python train.py --d_mlp=1024 --norm="rmsnorm" --attn_scale=0.123 --extras=["shifted keys", "normalized values", "value embeddings", "hashed n-gram embeddings", "an embedding shortcut", "capped logits"] --init_std_down=0.0 --lr=0.000848 --lr_head=0.0105 --warmup_steps=355 --schedule="cos" --batch_tokens=[65536, 131072, 262144, 524288] --seq_len=1024 --train_tokens=822000000
Each number is 500 + 25 x the weight over its row's rms, rounded and kept within 0 to 999. Layers, rows and columns count from 0. Numbers have three digits each. The size before them is the row's rms in percent of the matrix's.

# layer 10 MLP down, 512x1024, rms 0.0391, rows 323-511, columns 896-959
102:519478549516453516467483495551501545479492467467503524516472499483498490536502493509459499505504547498489513488477535475524511456508528494531470465501518490548481508488462475533485475505508561
103:469491517485506520474479486517487522508530495497494479525516511465471520532501485470481470528526507492482440502474483503511524491564518542527491493528474510493486503530466496501525520510536505
099:509507482465447489509467505494475477488482456527450488485514471482479501469497524455497473505480501509475521503522426502537517498444531451421491494484489527537516483539487491498469528476507472
111:487472478501548430547487461548460505489508499507508489522468532499468505521465495530544504483510486542485508496508475511453504496448537476496479551497528519514471503506415509507484498495515499
105:480502531493500549504478519516486498505467471507531495502562483450498502514488526485516502459523487512502532490525500467495543515521508493514452541474502535477455500496487502499473509505456510
102:493454461499499511477544454519476507503520475502452482522455447497540530484488472481446493507496480501512494509502539503512472510544489525523513491460560482582522492495524495493479511509500520
099:466517511506486464519503472505505498485516491489512496511501510484504466504505529497487510504529458466516502501540476492514535496533509452481557485483470528497522500495528474501508453490507519
098:538502499485501519483547508469498511534537505515473501455545504552478532505519513485528495508494491511476483478510499435469512476521479518534544502494499513518491537466495484503515474480537508
105:456489517486511527466493475515520454522558513520511502486516544503525492544526523472482489506469479484499541525525493513485534521504514491533510493463496469484473505504531489492484432532499503
094:531455517461523558519454485518510473472539475548511506483535493504542470510475481497536489460487464506503495500503513551509499516497521523500502524464501452515483499503501501477495552475521471
097:550533479484506515497502501441430488473537547478502480498524448527523520519572489507521441497494494516575495475509533487490542491513519535527538460504508487494470493500511469491462543503490483
101:549548547583518557504493514512508496494496476493502453477530510529489498485550513512511492511524490542487482482509537530528483516497535532522448494495491504446516503511505504521515509477485487
100:503528574507490541489495497520514499528458526529469511525474502494494525504468502514518500485497474498532510456499499497544485479506474468480493513527482500506499455543503487521516493541478546
100:501494495499490505497477520484517509518493522536499494489544487517510491510504497467554469420498498513531479458520457498540509493475496501540518514497510451475505507541510519482477495523497474
100:543540504456500448556570474498487507489479503491529432510514547526536487479465502463493516529497483498508503505474491487483548524528469478488511521505508522522475486486511500448474456555503486
099:497474474499519482530524479480526516512506501484535523498524532516497505517477496517567487500502485509557499443513536524490497530510472488505493527480511505483503532501494474514466506517469516
099:464508499506445494494515456458519491496493518488489513518530495477491524516485497463525484475488480460541508512496480505531473472528538513499511492499485532555503542492490445456507547503491525
101:495516534497526478467514493528488501507475486547482491498503481542507523434558475506506511495522521517471515522496535476507484452499467516533486493471519491501458471502455494507526476519486482
098:493521487463516529491510487457506489511503512530473483489501528549527510517518538450525489531520506487474514479520486537483505523518455524494498525499534522482466525532467504467499484530557491
107:490522524518508465462500499424511482488491509485545489500466497508512518493464528450516468523471490510500494543501490539503446493486493526503508484476539512472547512487513470479511510475468503
102:490477488510481558509473522502463504474498512470474456507491512499488530502528443449479485507522496484512483476460524493502501459502477492508491489494533487500516519511479505516520439491511534
104:502483476505509485512484521534490485493480491513528459490504467506489495487468469506514520514505452520495540526492520444484575490507513489509523510505525483485542473488496484484521455474540517
101:528499499514471495474515501502490532504499482529505492522506486435457497543500537475490530527528489483516502524502452507498546527529460501541525505494478498503479524487524500486475488523505485
104:470500505492511485470521478517521508509478463489517467469511471483522536502475478498479480521461444469478514498527491478491508534530513507514506471546488464547507540519466502491512542479521481
098:524502513467498527520501504494488523484484533515523552504551493479503501480528504527486535493505468509465529480514471476503517476502469466483509519474487501489500499527480447506478471497537479
099:525541514425496521502510543479508480492515483475518496477515503538497495524464516463521499541500505503533508476487485457518522499506519518494523496499514473466511492504492501485476522487516495
099:443509516503502515514520532526487467533538470540531501509536491504506480516488494495476546491491489508472503532473488510479512502517488520471495513500532517528466493508510500459525493504494493
101:470473477497495474484475526488499490506484518523497504467536450525528519468493481484457482536487463491467486560476512517534491459486437481565519469529491457506473506491503546518474476505538495
097:521500517473486508517465514470484497483452480504533512465525529545556539499500511517511494474472476550510466473527527505532492537516508456476493509510480466469529503499519532511468479502540488
097:500543508503483539479483473493465477506515476536551514495475502514543441465533476497474486484526484506482496500480535490542456519465524528494474510508531522469515467537506486474467466510456470
101:477502475469495479467530535522511496441539481477492472504501489522470528515523524487510505553528509483505490485519454504501485512486511491472539489506497474519504491505470442515489502490498433
099:490469496495454485502512522504498507524497479511511513538488530509485518474459506497562476480522513509505553523522475485516495487510513502495520491541487420487491483518495476453525478518524496
106:511524499498523491493497508499490475513498500485471541464528502493512487509475490501520497457479463505456501518529511532501510476514492512491479475478551514503487504490513475522503497518474508
101:452484469492497540488488537511541516481508535568519501500523526479465541507450456514500507500452506504488503488510481477545477477495467509537536503483481517493476497497481503511481515499494508
098:508468493488502483486504455470476512554463518527513490493471520504513493524497485538490495547447521516523533522531527537499497487515509544490463488496442483480468512506474507508484513512474552
099:478524488521501500495507448484535470504499509467472474495545478543482473467494470483509493460489517507486482545487494474490471474502464481527535466508492482514431490498502528544516516467478501
099:491505535474488481524519475503492519477494543504557478491481530498480480486516462527462501487498514480489482443537495521516514478474454494505492499537522495505470525480436496497504430521460483
096:520471550496506513464468491512488457512518489491469500491493508464505497487530513495553476507517483531457492544537477493459491470470503486472468520437478527465531503502529524493466509511526513
099:523523546461482489496444486490527490492455514476485510510523535483512479535461476469496547513491500449484508489513474481485543473510501492517465478543478486474502533479513449467488507482541485
103:508491511490538516484488539501492495539464526486523499503496488530525446517516496493543462505526520530447514522461521499482509538473446486531479515482482489519482492523492522487508528529493448
103:477520510500501487488528514539500507497529506469527542538496486454486498525521516489502506529500483468500529461478487492495537475510479547474521493499519536513511513448485576530526491447464499
101:470519509487517509508531523498537492536494476495473502514490513477504501499505536445516502439468487506508511462526469505513504507472526505509483487490510493529495511491504472524504506515456510
095:487481542495480520492491478490536479492487529520509485545516483449524490507513494527489487508511487496497501525474509499496480507488485483467536513526495511483500485494482452513491527514526473
099:484515486476503561499485521505512533460533524477495531502521492483503514492512485552492492486451530459493507525559508509472533507501492500532519482493469492502460510486482495481444479550480508
099:464500509515498469491496463474471493489497517503472504506515469469530517466513441505481498487523525541494471476533534515487479527501538551471519492490479493474523507497486527525508541453487539
105:523490482491481472481489515509489475502522511545490472527504512482496493534503394491506499504474467540509475469497494499489477498547470486522472499488461501547449481526494538525462501513507495
102:515518551466470525469466502513491503517510536516491505532498495465472493486505521541494456512518459477462508485525519471477513537488472486513475483475447483507528471493468475542529513511476519
096:510474524530488482521546461522495501501507557461480546525444519564512485483494545506470537513528520502501505527493480496482456479498487460491504529492465520469481529497503487493448492475457504
099:481516499525491481485513522511524540490527514514482495513502456520506481498506482490431524532514495499449508506528491518507534533490497470492472521530515506494434499507515462478463472531438516
096:496510516506497490502501504514496515528459542502484484528501531523507505522542500479482495483540464549495508465505490504505486483496451502511498492510512553500475512509477497522519497473487532
106:508462490500501506501477502481467533481503495521490515495479491486520472454483468538498524525490564500519500493495517491512474522516496472455524532473500489489487528513479501493481531487511465
103:502482474457527512496536489475471529496510512492512515473499480488464525449500486490487487533498499499485514538517581461511479502476454500453503497496530496527470521491471527541484492505484504
100:524457515546518468495507501462521502500496543546536494502497524470495502493510491502489482466484532485525487506523448522503487529501517512499492502509485499504537462517540510511510502479494545
103:489505494511485489493514487487501536504450530488509478505520460465532471537483485485517529511508485521514520495535491506498503496500474491507494465451503476576558526503493509502417491481459486
096:503531502474514552490481495458484511472539487461472494468496493505504528492475486473493519446489518506454531510514519510501513484483526476490477478464491493559470512517504485491516502503500481
095:513556506519515526473487525466486482478491550499503484522502498482507532516489486493497502475471470519515497496537521505537503487543515554486496483574501428515496531477484517474475543512527492
095:484509490549487492508458527532525513471509480508512512493567504527502474482554503485523523472486518529459505497498482451463512495507507461504467502495507500505533513511499508528494521474524512
104:481469520502492487486495511516482475494488489547497458546464504503508472505489497473544531467483528509512493454500527495510464527513489500536522490491511524539466516528482482501460482536484507
096:488538456486490516447534529480494553477489522558460441487467514496528502546522500506489444516485504474506514464519470477508503484517533535553511474493508491516517510486473503509530495502455498
107:542496469511506487506549450523510511509484517502505538518500514495513503514481513499524492514479486476492524563507488474523492461481452561538486518559466495549466475495497509518499494506517498
100:546490533521532513520475458539467509516467500462500501520483495513494507506464487479541552530492540476482548498499522490499514476539559535496476542496532490486515511498491548518515518530509529
104:515500533552506459482453536512516455533543479513532561522542472521503538552516486537494495489535453542511444463460538518503525502494481478485456487499444519459503505477498520500536538436498517
105:509491479509481516515513476502521483521498508522499508467523489516468481484480461472494517527485515517474480512465472508501503518528487522481513506498527518455480521456513505468504492503447487
100:459526449501505460503461502485492533480537493506480478517504506490530543490501458508522500532468540484496527539482498484512486490478486484536491489479443525474512459491503556496520520499486530
098:519481529531499507529478521518517446484521495472555526483526464516509524455471453513494513491441484523447459534481533497498499505482526502495469466547490479502473516501518524487455532532506509
094:541500536475518507528501503498504498504508448540473483514499510505458491452457499499531510438504485519507512494517475514492535512434476547501456512486518520531443480455485479518513495465523515
098:550505501502507489498522575494480498560528512510509492502529480522516451503542503470480497526517468480536539498484504478538477530496487481489473446468494506514518503535504492523510475482490518
100:525503531527476543512503494521503506501476531488492526506504522515491506538536502518512538522476472486506569505486427533519494511485464517509525503514509503486481503510523493507471489497488477
096:515475491537500504482503508456456500538543526481543511485464462503457494488520486508476476547507508512524506454493500511504493502469471487501518495507498474445527500528502502518496514511475509
099:473480492522535519522506504508446501472487548533516511494536455507504522529484513505472499484497496473481497472510507485490460539532497511486493513482518521493511474463503512535504512511513538
097:492482473506552506569499489525474519493511499476511491488506509467523486488483536502507515522462482480470493528497485470495494535518509450528517474509511535489505498528532488481455478526503456
097:486558573520525528473466454490502523493544505518478499503494485522483516515520478514502543459518504509506471512500484489503494532486490495498469477513493490494497492506480496548487478553513536
101:523498537510498511502523518510479490465520521539502521488525495503484540472490498515553538537554494512510566529471473504441502499504462479488497512504502499471493451482494500500508514543518512
099:510552504506517487505508490449507531499485491459474489507507512484482487479546486505514501531487487459465507511545495439472538509457515519506464467484473485487488483518491506510508502449479497
101:496516465531502495477514483477471470495556471491510492502486529444479499521505526491523513495513518474483492537503526513529486478458516481496508479485514545485537520542523519512509532491507528
102:480437507543496455480500519497505538510448452510500490496458528476509484491519515481502476568494469535529482514541474482505471574474536524472494489500488494521448478508485574525530538495500506
100:495508510525505556479520505445508506504494521452461472450498536532496497473493518493521511533481495470525473511459476505551504494471472493480500491554487462467515530504472493479497521507499535
100:505562528483486523500512487487533502522550529451507475483494522504491512481510504505511471515471502473476479519538495479500497466538467493481514512443540494499490500491557538545479486475502543
098:581497464470504508506498525470501461473512526525518506498460487482464465504458491530479476540478566460501500516472512534502503484510502510508521472545491529444486534484481503468493538545519494
098:481502459558518463514466529460544500496467512506518497524481505460516507533524531511467479510483516527494506499513516516451481473512554478550515457488513497529536526506512542483495463485530494
099:487501488526530487468510511497517501469441518495502482502504466476499494496528528540515493514525493443513463521468506473494521528456470528530516494505486470490483489532485505526468551507567471
103:486500513507498483476496466506493538492538500509505512492489500533488481531521492510482488469498501493482514444486482506511471453494460514551467527470541521519471512496448497505495473486477473
093:501463544513483510503488442502565522511488515504536464515505537497503494523529509489483525462516489523491504536453498498501494515484473457494498543493490489436485502470513522484459473494459513
105:473498584553495465505500515510532477534513473506454542492473529554495518481515486484535471506485524486446497426468492457528485492459481490525489488473543500530501561508517514484497510491505518
097:509473496464522497477515537500526471503525551547509480506501483521456511534504500529515512513514502461502499546526552505490494466493498490479508507447513510542522502492503501494473529495499555
097:531484549510521460511499509488506471473549540486466505468532481490537502494480477534535498488524494526458455521510540443470516516487518521480497522543517540514494462520506480498474476521478518
100:489487517460519504494527486520550557510492471518495511499455494529491487462489475473490529542498489503479491521464466514523504491498537488450492523455492487544501468499533518544511527519458497
095:465468516505501511475525473514505507502462511559527461515527514494508525522509495538519523520503488514523487472516479483498491514534512519498512486486534490499523527481500468551491496567467496
100:519501507490538500494505478488532524527479546514506456503503458487493459499503517510531482534497450532513511437477498505498494462502528514528489496516497488529498503476464519486495519506481494
099:516493494461486479498479499538495503486532510522532510515552531505532520465539520500509507529496474509509435476485526480506504440498490430479488516504488478544481489531505515495502500512504501
096:492504550499496525510459530531518495501505486474526517508497468486456485492472463460506572461503481509454506474510522454464504494479535525476465509503479496503522547481451494512497500468495466
097:458541494452497507514483520501503484509530503479510513516526463490475450507487554510478525504501491507521511512490515547520482518543441550491442523540563513504542488482502526527513449513476470
102:511444530489469499495483534496500468493542493541501457466506519524448505518507496488511514485473464546468506512539484499497511510523496453509526546498480527491543489527490524512501521466488470
098:511477492508481471508500501469427476490502520463490504475477487501500514535487475452475511475484521504459502484517491469498482494524505451486497487501535506499470490478525443508441517519462531
098:513477471493519511515506494492540527527494516483489485502513523506542513506509469517543539457471484495537529530526558496521478501505509520510507506474503475480475477536504490498474471502509476
099:476541496498466485520482496516514479527499533527512496520446498466448481521505506473514539522521524509526524474549458486508491448541507463464517533488485490530484482456531501473505444462516504
097:494546477501510470479488473514510509488525498491521500507520502527493554475509532527460468571541506487480501501473508489509496510503490518534540502538494516495497459515486508517513452505513466
100:480477472494487544534478529500458541495504491521471501501482498526494494444521477504478492474486527489466506504493467561522556533545512486553511520482497457479474489520521503532511465490525463
098:486536539492529515464529535454511513505494491513455532499467528530498556482510527484573492487514491477504513480520514502498501493522481500503505521515475515489490525467489446507513497469491544
102:449470553532501493497486509544484478518452483544517463515464479460522477567512553495511510560546545516469472502513548492489509522518537470531511493497513468532514488504485444471475476484472473
099:510473490510501538517526521471535489530520495503500470483529498551520513518463476471464506488509531513515502508462543550502497560521527493475493466484496497492487517479521491472460490493475470
098:493531489491514504506500500524518485490492523538478514506471460508480540499526483475498485492505509503463511451483492502479481515426468483464488500485455532457495507474526464496466495495495516
096:500524505485487463502485489484467457478513472509486508460508525517469516487528522465570474482492506512453517488468475515511488467520542504508496459480488499492483511478517516473487561520531513
097:482498500515504470479463483501482506499455531490494460509484520491479506527494525579466494489506506522440518508492489458524496479478501520523455514524479504486481557511431504477524481432491505
102:493486391518506548517508504506491503540426536485554506516553455522497492495497461520498497471519475509514484508475439507506505513482450467446499488487481498457516494486535498501513466487489526
105:537501520513479506505506428509536491498453496513507481510500498532525510528458510538561497508467521472488466509491476502515476505499521488474474499561481504508509507488503525528484521491485505
104:504500491480493481497505489553489518491505476529525504493491541529523508541498512451486549469500489508524503442476500508509489492527529530477506473486455497535519497523479479529513534526543503
097:552491459501564554510489495507485505497515534493507496534459507534531522554537486488539528452487491482490475505497491512492501498471505484529480449514519477492497514507494459507511513490503520
103:544501481505496471463512473522468460474478515499522542508462514485523487454489540488459503534558476516521520475458531488500490502494449425489482467522489529552530480486511477519504512500474483
106:511481464477494526509552441515474515456453519486517509510511497507527485499465525537521495498495488493556478557505515483507483497457498533448493496486480510514518538532484492456496485514485497
097:535454490506507522530484506536483512532518532464534494511522450521514533445534502573495484456507509468492505541474500494489506491468460508492509498501505555489489484509494500473492483511532535
105:528497525510500489483550459530516501489506493560519481517495516466496521491515503578469532521510517491537503479517474492506495506504458526505498492513479491497539443495498463525469506503498487
102:493521531489508499530514501457484523490498513524440449529490532502504475556484517520462503530508484491524546487526459522471484489506490552483490524460485507459524485501478548526488499509477467
102:483522503522511515523511508478475492504512499530528471486480554487483517534496512503511504496463463496546485493482486508488476493491496488508505509483509514496517478448510487442487515511520489
100:509517526499482480494493497473478493486527517516493430506524503506476509500523452478462519482508536508497523480513441526508502498493522493529510499519507457498507472493505513523520487470541489
099:480537465480465522509508466490489510456482487483510486536469478516531495515459523453515490456506477531477470502534528518511496519561493532507471514520546526467492495469527508475527485503519523
097:466507515490480522511486522524559501489516488463547532486543483537533501517526481472518546488484479517467539456500497493476522484524526475529483455510478461491470544457512486465517523547509475
101:544460492539487469522496480532503518485475503495479535508465457426520521495514518534482537481523502509482505486527499539496558504504481528530532493495518499530458489496491512523515448539516501
104:503499492472497521519521510504500508525471503520512473509493515539509503517501446480517487486502488476489461536502519496480474480496520505464490523519481503487465531522488503503492502537509545
103:536499512493473468520492542480470439500486469485464467455477483549515547484507485489485530517502485494481498516489511476499534475475467435500420461498516585504501517492511476475517518503521517
101:506515522494505534531526445494502507467485489505534510501509521480474473480504513526533494483474502504489517508510512524488494508539532522504503494536494483510527490484485466484495476495492488
100:516503558472527502508485529509457504501478451448479458499525478516479506498506510454478479513494531486516489494486503501485536481508498481542520520511446503519504510520519500473493512458512489
098:512467555474518492503501545470531483547492529489475493487535477519539486495517477508510467488488499483485519511529539492531506458494509491441486504480518521487521515489514519481503491465478554
103:522528503522487451529483456512503503517521478494586499485485514474511459482521470485439502525513516496459483519491468502507472493479498423502480528472498512473516522531519479505490491487500493
097:497543527532530508504497490517490518475466460464493487500548487455498496498456520519533523487486540506508519477481501552446488451519508511509496505502520509473507487529487482528453501536463525
099:485533479484486532475495489450542476489469530495471469494510462486478496505504524510540487466471523501463504484521524498496508479524554517502495524476503511512517522525434541474495514502479493
106:510500502493513516506468482517472525525532461473491524521543528487484492518492502521518514489472491519499504491455530510507447540548500521447483549465499489457528465511483574503494427530496452
098:488512491462469505526496542520519444474514520480519555511505521498487472541490544541465490468499517531469439519548533518519480504520541546529520507489466479500556488465486510486496539509481520
100:510472486552503510497542489506528488545498465536529521499466485515519464526535485516530518520497493504480486453490505541503508495532499464557465498530573511496492514513471537505523515513489536
098:485537519498526481475510549489519511500532494463533487467453552504510505535483460501535477531520504493539523498476498466480548494489491481536533460480506489468511478490525502514456461496454482
097:495476522461484514501483483541492490517507475487486504491525533551550507512518501474519476514480516522489519484494493530451499518507491485493510490491478456477512446467522513478499508513480480
100:557502475502508461496540510498492505517549520525522501459449497539510516515481493486539523477531538484474458552547478485496503494503529534495506443486499496494463517499506499529500487517529512
100:493494487498511491510515489461473505508526504509490499462466513500489532468475533474484497468479479505506504466507498487522509485522443491499476496509535491475511502534516490529466497481474549
101:475503551434506511472523509502498472533452490476504488534487499521511512468487507499487551500471493506490507493486474505490469451475512517474498492505475510483498533497510493502441501506469482
100:496523518464520513495501524515485449481465512460507525480450491463516540463480505496506501500484493540499491479501538515497462457454503520476484484502473483529499500499488451520484520489496529
103:477464469475503535501513515477558451514477559479534515449484537501512487541472487529530514515516481495490476505513465525463548527520480497484498483533496510488548501469526497513476482501470481
094:479451510434482549508502518525489504511528483497524540465502506440530488508454497474502550463483492497506498511490521508502515537475491482506461498496502525471528502513492481544474531550508538
105:490504473525469463499458493462515552551512470511475464482458554510524505478516478527518496501467469542506511504473504521523472483531453545492514496533483487501534472467514533478486484459486474
107:487516459512475525521470520490488501510518522502492481507505473464517453492500519545486486535464514505472495426539512509500508480471524485506501499512533502531485482468531476492516493455507486
099:538521490560492517506507527476511466479505505484484500491505529522514513508487540500513487503474486472532532477497457484516531486477503549541537488461501500487522506528496541546508451453547477
101:481501509482466512517481499462492485496501526556503497530460511466491578565501477504470523452509458511509499478488515548558476519490519501517535525552497479489461473492485509475461473506480516
101:534522517483512495524478520464493509483496474471516500520551481509538497498500447547499444510503496488530483482527520511508482502474465510528454515527501498540467471504501486457505492451476441
098:492543489472472499505508530514512488477430508462483468512531507493563472558502482480495499500443543511515466440525518535524475462531511493475463494555522444486481513522522511530527485500464473
097:476502492493513477484499499526446469492485493496530526495484482500518483500466484517490507531531495502461456544499550524502536503533500416475487522481519510514484524500501461463479499467555526
097:497528537472498536490458478493507484487501471490515532504467525491493551481516535489471506475507485534502528501513512493523529514481544521517498515532460516493470487502469516501529456513488488
101:494502489455503480476501462526488509507492459520491546533493495519495504460522516501484504505524450460439516487422498536508470497496512540476515521494509527512525505515459532512499491493525553
102:513511509487534516525502463501518488502447489473507484497510483492482522500501458490501512524534486498504493415530525514521532524516488496513533470551472501503496507497547476500449526444474473
098:505487469501513523488541507506496506474499487525524505525496524474474494494487564483457498502492509479470505529485492500534489479475536515502484533521515497476481498525456478505479494499512485
104:503551469519540542510475467499486506503464493523482493515500478502467601527530524466543515464502503541477533512494531514551490511517476504523480517488451465488509509513511494489469511499493479
097:506495474512475500501488504489538557502561518491508526490496507490476540507481522490422527526452529485534514475506488570495545500533529553491487480568477521506536506511491511514505536516498484
101:496513506547469496496498500472440460470483516532495521485482539515572502495491578474476516484515469490551459536476458495468488515506491540484515472515496491519458513490465489479517542546495502
103:487523496495467492482483549506480474516515455524510477519495507510423474516534484509495495498508564507496474511494481474519476524477490472496477505478456527494527486462453494486505463482480508
104:529538515495482439477545461481508497494509511515506489510467519548510513498517536482544498494534477483480484451504497501487493500541486501504440511483484497493467500503488458503509482483486526
106:546475497455504498473495527508467454503544503461491534496506505481472480499523484474489502495506448508455503523478490480425475513497491484488450489481475503507485468499507501519503468531483461
100:491514516497469452489501479469506495476494502516436498442502513485518511486502548442504475487476477499489530492488463532510542471509486485497533488493514488517530504515500498483502516545534442
100:496490440507534503503496476481473451464498470495539523520485468483456471507483507496464534529523494495478475508527490490500483521493510473447519483501542515491523434510480494522497477473473508
104:515525528503492459497501503547536503516528522520475491505513477526474495495504506518541491494476500509432491474485486474547492485510497518569449496491444503511451496527475514476508503522501482
102:490495459493516527521518502527517480445468504513490476521495460514466488530459457489523486495492510468535501498468488453433507516507524475499510515541520484494465478490506483480501496521495565
101:516505541499484479473558534464518498503484508471513491489497514515540547529493500473496489532543522516463485485504498518498504536473506512514510503509508515482512489456501531479464473527522522
101:472487480564481483473509520527515529568494489506520512501516504493481496534487460504501514454521461485463494511523488497510472496549526435500499490468475488521524513494505508485500493479499509
097:447484524471490500499489442522498510455522465524475490531507481509507522579508490528464540490496525489526498508470500471523503485478482485475490540531465496550487518476479508443491513501496477
104:498465489497525496496527561498509500473487542527508490502453517475513459507492496524526494520516508458542480511515499461511507491515476486496492474508488512519441495497484479515487490530467501
104:516509502524490505535564462475515501505441482502494511512474558466494507502499491515513519492524525516534483492501523493517462519512446499488458550514481522507511480468492513504510545547504489
098:515496486494499517514486506473496503529468514515470490494502498508542508483520497543496489507462555522510478456488524537514491527503508462485490533498455493501484519499543502492472513459532503
104:518432499509482469502491484508455518488467517485498516497523498470509455453510476502486534478499496477533507504514466509499526462527496491462504495487486502480522502478491555516531493445487497
092:520472474491499496507513515517522494469522496489493495505482553522492489552492443463507505458513432472532511440511417513517500483471492487487488472483525502485477522521478539518478523522518451
102:503513462517544481466508459512516480473522506531452510485468505472496497467513495499488529558520471509527511522476504496492474515502538509463488466483543505507477475538485481509507506491521481
106:485515464527471478454547507503514474510516426509433485518444488483531487504510510519547477531475455503542555480515534501483487493507532476476521486502494474448473512504516486490477495496500490
098:526512494484502494474519525512505469490453509514546517513480460494529523533521474512513540537541554495482535461510466475441535521497498425485511476504496510540528477486474490552499543505516486
101:499467499497517494488498494458526501490487496519551525485495489522534508517505482548506491454505500487454538481483519474489522474471519480484509470497507506460519506497521480463502485501499504
108:445502448512512524495496502515537502522495532494472512487491487517509510484493429530501544482456473486491486538509501502503492508471481478527471507478516493494491520503517487532472510567531490
094:522498510466546503461496500465467495494540513532462505511494494492514450496454486563502469476487481503552509465497531468461548495492551539529525433534507508520463508511472479534498486517487462
095:521470507491546494491503501531496483469559424455499516469506500493463486484507470520465514521524533515468504511492519461481502491532460443505501523437496479517460498515535540491458476501514480
096:489526517507504519487482541510461483463495481509497500568528477456528451480476516471498483518524508517524492530504528497464517504459493502521503496511470482522530549525509486478503502474488498
093:505479544527492515526525495491471482542519518513568522524563466500456483537490475530500492467524525497489572488501487452496494447490495527499518510483492483512511507491486539500513460503504501
098:486558478495495530524466483507502464510522559498504450508537494548518493515526472515524529503464515471493507479503529525522536470495496513509496505536519481455557525514506522529496495513480523
101:516467523501495488503506517502411516485498502531452467487540503513541461490502490518522489477539507512517527502465488482468466525459506469514501538530484497457459519493501534504528494489488471
102:529477473523492512480492485499538494539519542503518520490486487524506523543503513488495495498540533535556504524472538490509488518530503569467467512519501508442459529465483480525505474523427526
095:505511494480522494485478520515504496522510516514465502504510523580490464472515488456492461488531447542542489487503488499513550497522517462507501497500471537490488469538528517518538497470490446
093:544516483509536491531504515514480489494494523511518446510520503500505507486511514534472507533473500484511491474502484494504542495461493473497485506501525508531528552505511485514466532465526520
102:484509521466542518476497495479517506502521437473478510488466487514494502456479475541498499508522500507487467507491484511509517505477486508498484441509520504527508545492487519481507506493531470
101:528491468472489453498509508489508533485514465499502513546451470508497488559495516502480509482501495473485511487450458536474527522447492483492488547455510532513506478502491470496487477483484543
097:492532584483500490493508461522512499495500505499488467521514516480486526490484488476464483496490502503524502537534466520508513498487529521468503490531474490523429543483516487529549551487484506
103:495527483546467516536485459537487508495479507513534512492468475486480482497480509535536528503486520518465452546504495470504507471480495496502549524484492503466500490487512528505525504492458515
100:536494487524501519478490492477475491500570470469512482470507508506501477530511498498538511518540521483542506514501503551477514542517446476482507490482537551521484474504493513509483534531460498
099:539505487460525534506528525486513499505477530502492489492502516535579453513553498477502482511453503512478496492501505541490463499494536481515528528460510529492463504498498484519461493525509462
091:481516551494504519502503478475494533507536534511493513512498508513469526499458510484507475498451510488510506531535502444529491482444486520498492550496484518488457504479471492473533491494481484
100:498514496521511457492538486455508473502541519583494526493521514506499511529502526508515476458503487490508501467510527462505515497476523511536481477480504502538498474496453514532520534514520507
098:525483516552488482480499472537504528481479512470481462470517549486524465511509489528500461537525496515511465490502486500492511542508487476524516480507517481510503504480513543479511461481500489